From a checkpoint of a small transformer trained on Wikipedia: no biases in attention or MLP.
Each number is 200 + 40 x the weight over its row's rms, rounded and kept within 0 to 999. Layers, rows and columns count from 0. The size before them is the row's rms in percent of the matrix's.

# layer 6 attention key, 384x768, rms 0.0378, rows 341-362, columns 512-575
119,148,184,266,274,251,214,186,168,213,198,197,146,155,234,241,155,215,218,151,140,232,261,172,236,232,203,139,185,209,230,220,173,183,149,182,133,220,142,246,187,220,260,251,177,211,147,111,198,241,241,141,126,197,253,244,210,207,198,243,186,200,223,217,249
122,201,181,273,290,235,245,237,150,199,225,163,141,196,228,218,184,165,236,209,195,173,186,186,209,238,218,188,163,192,146,228,267,215,136,218,140,184,188,159,163,245,176,233,179,149,127,162,166,246,275,139,182,243,159,197,197,181,169,197,258,150,203,84,237
106,149,182,205,181,200,191,196,238,194,236,167,177,187,153,233,174,205,219,192,210,253,211,273,199,169,175,201,181,180,214,178,247,171,272,189,231,255,200,243,198,180,207,211,269,184,278,207,215,218,128,99,226,207,234,181,161,143,213,231,248,175,250,188,195
096,198,230,122,113,187,217,219,246,196,167,172,262,261,189,203,124,168,260,155,179,256,239,142,157,155,258,262,193,193,209,226,261,188,254,142,192,179,106,192,187,229,238,143,256,282,235,338,285,210,195,227,249,173,195,222,158,230,188,243,199,232,143,242,226
115,213,328,194,178,161,222,183,286,183,208,214,256,252,214,186,147,189,264,206,198,164,155,187,199,192,181,241,188,216,179,204,217,190,251,219,221,238,183,205,250,210,289,236,204,202,164,290,209,176,159,222,195,243,171,205,217,272,203,223,171,223,203,129,160
108,226,187,203,168,257,203,215,103,155,215,237,198,163,220,187,226,171,159,175,150,196,167,211,210,234,145,184,239,221,163,231,229,197,174,158,248,206,134,199,184,226,216,143,143,195,142,202,116,257,197,255,203,301,99,203,192,191,151,206,236,237,156,150,199
108,168,187,189,245,188,117,162,147,172,142,146,225,255,196,112,191,211,160,193,242,254,175,129,115,243,165,272,214,213,197,196,192,171,210,213,158,201,210,195,175,161,234,218,183,196,205,140,173,198,173,216,173,249,194,219,194,169,253,235,202,198,232,174,186
101,261,176,223,183,195,143,208,149,211,166,222,251,146,190,219,212,201,214,118,177,165,263,217,175,165,159,206,130,221,243,163,137,245,301,219,224,191,202,241,186,184,227,212,164,190,204,113,243,173,202,158,128,232,226,209,147,173,238,190,217,254,211,182,205
101,147,218,229,240,236,210,224,219,199,123,270,207,218,299,111,171,126,179,157,143,138,270,115,224,211,223,243,123,226,289,223,163,120,207,161,130,154,248,212,220,218,143,194,189,146,214,173,185,246,231,205,162,226,233,229,209,142,187,206,193,112,129,244,209
105,292,231,218,118,193,198,211,210,227,199,180,203,222,160,236,184,178,289,222,209,232,178,201,178,135,157,247,215,178,163,168,211,177,146,216,194,151,112,166,167,232,246,171,139,216,166,237,218,132,218,224,221,200,231,211,218,206,227,257,258,188,185,241,158
104,178,182,225,153,226,157,201,244,222,218,247,173,178,201,196,244,145,255,188,174,179,177,219,199,200,220,138,165,204,173,143,260,180,159,249,168,201,177,173,200,178,165,137,199,173,158,237,124,177,194,139,152,200,202,192,252,215,116,242,252,223,198,171,129
109,185,261,197,227,268,203,241,248,258,209,170,180,238,166,188,197,177,168,234,191,232,175,180,88,199,254,210,177,159,225,219,208,86,208,192,210,167,256,210,190,232,185,138,205,140,215,168,201,191,255,236,244,241,210,161,164,261,179,238,174,139,230,185,134
095,230,173,252,261,253,201,146,192,187,159,256,233,223,222,141,207,136,147,221,208,202,182,177,128,116,247,185,215,179,216,170,230,189,152,255,191,185,179,161,162,232,204,223,278,252,100,200,180,229,127,244,210,202,173,203,262,193,223,208,188,246,208,127,244
084,196,184,221,197,175,161,237,179,162,141,213,201,208,248,226,237,140,92,218,164,200,195,222,120,190,159,159,172,200,201,188,186,200,174,210,233,139,234,259,136,120,188,205,277,278,131,255,191,231,177,211,168,201,208,240,163,155,148,191,214,205,132,116,193
087,175,185,239,212,167,185,249,203,208,178,240,207,199,269,206,252,242,155,223,230,180,121,245,259,152,225,170,161,200,218,164,192,156,226,226,175,227,236,252,267,204,187,242,248,215,169,246,212,198,145,221,131,131,178,214,184,230,196,196,171,254,198,242,171
080,196,170,214,236,184,149,195,161,191,190,255,192,198,197,178,221,207,274,133,256,160,207,123,176,213,199,274,258,204,204,119,189,219,239,212,221,188,290,160,182,229,269,168,128,151,230,188,218,179,253,191,224,174,150,195,307,172,266,163,159,158,185,133,281
089,172,189,178,221,218,175,156,131,203,174,194,180,198,259,212,235,269,225,231,207,201,196,170,220,232,191,205,215,128,271,150,174,288,240,198,198,195,201,195,236,226,185,206,182,190,203,186,211,171,218,165,242,212,234,169,218,216,168,236,188,217,194,238,233
088,227,210,193,94,186,143,275,136,166,184,171,210,140,131,297,172,182,201,209,236,233,192,243,232,190,210,169,241,205,216,191,237,198,156,212,122,226,175,178,258,238,164,178,147,114,175,192,220,219,222,199,248,251,230,186,203,230,187,180,236,206,214,284,198
086,185,255,196,205,235,147,247,189,178,132,253,164,185,209,228,199,175,231,242,253,173,221,195,191,242,209,243,197,248,207,179,146,179,169,231,186,211,138,185,169,154,222,180,258,201,206,221,142,194,217,194,221,172,250,194,171,284,94,213,209,172,207,194,195
086,181,231,186,180,261,209,175,165,286,173,184,286,197,254,215,212,211,203,161,237,249,195,238,181,165,248,295,212,171,173,176,167,239,152,167,228,229,194,162,176,226,299,158,245,205,209,212,140,143,137,248,257,265,258,175,141,197,163,207,188,223,228,208,198
087,262,195,185,136,131,191,157,205,183,250,189,225,231,166,225,210,223,240,152,185,260,261,288,192,199,226,185,183,195,207,232,216,273,196,186,212,187,219,197,141,226,190,177,130,224,223,227,239,220,236,184,174,266,202,179,256,183,231,202,262,149,153,197,239
084,293,213,221,258,179,184,188,140,200,271,197,219,258,229,233,208,183,192,215,165,195,215,199,162,185,251,168,190,194,166,146,173,203,212,124,117,112,206,165,204,190,265,214,182,222,111,223,245,222,131,185,130,259,223,190,141,182,129,279,174,228,220,195,211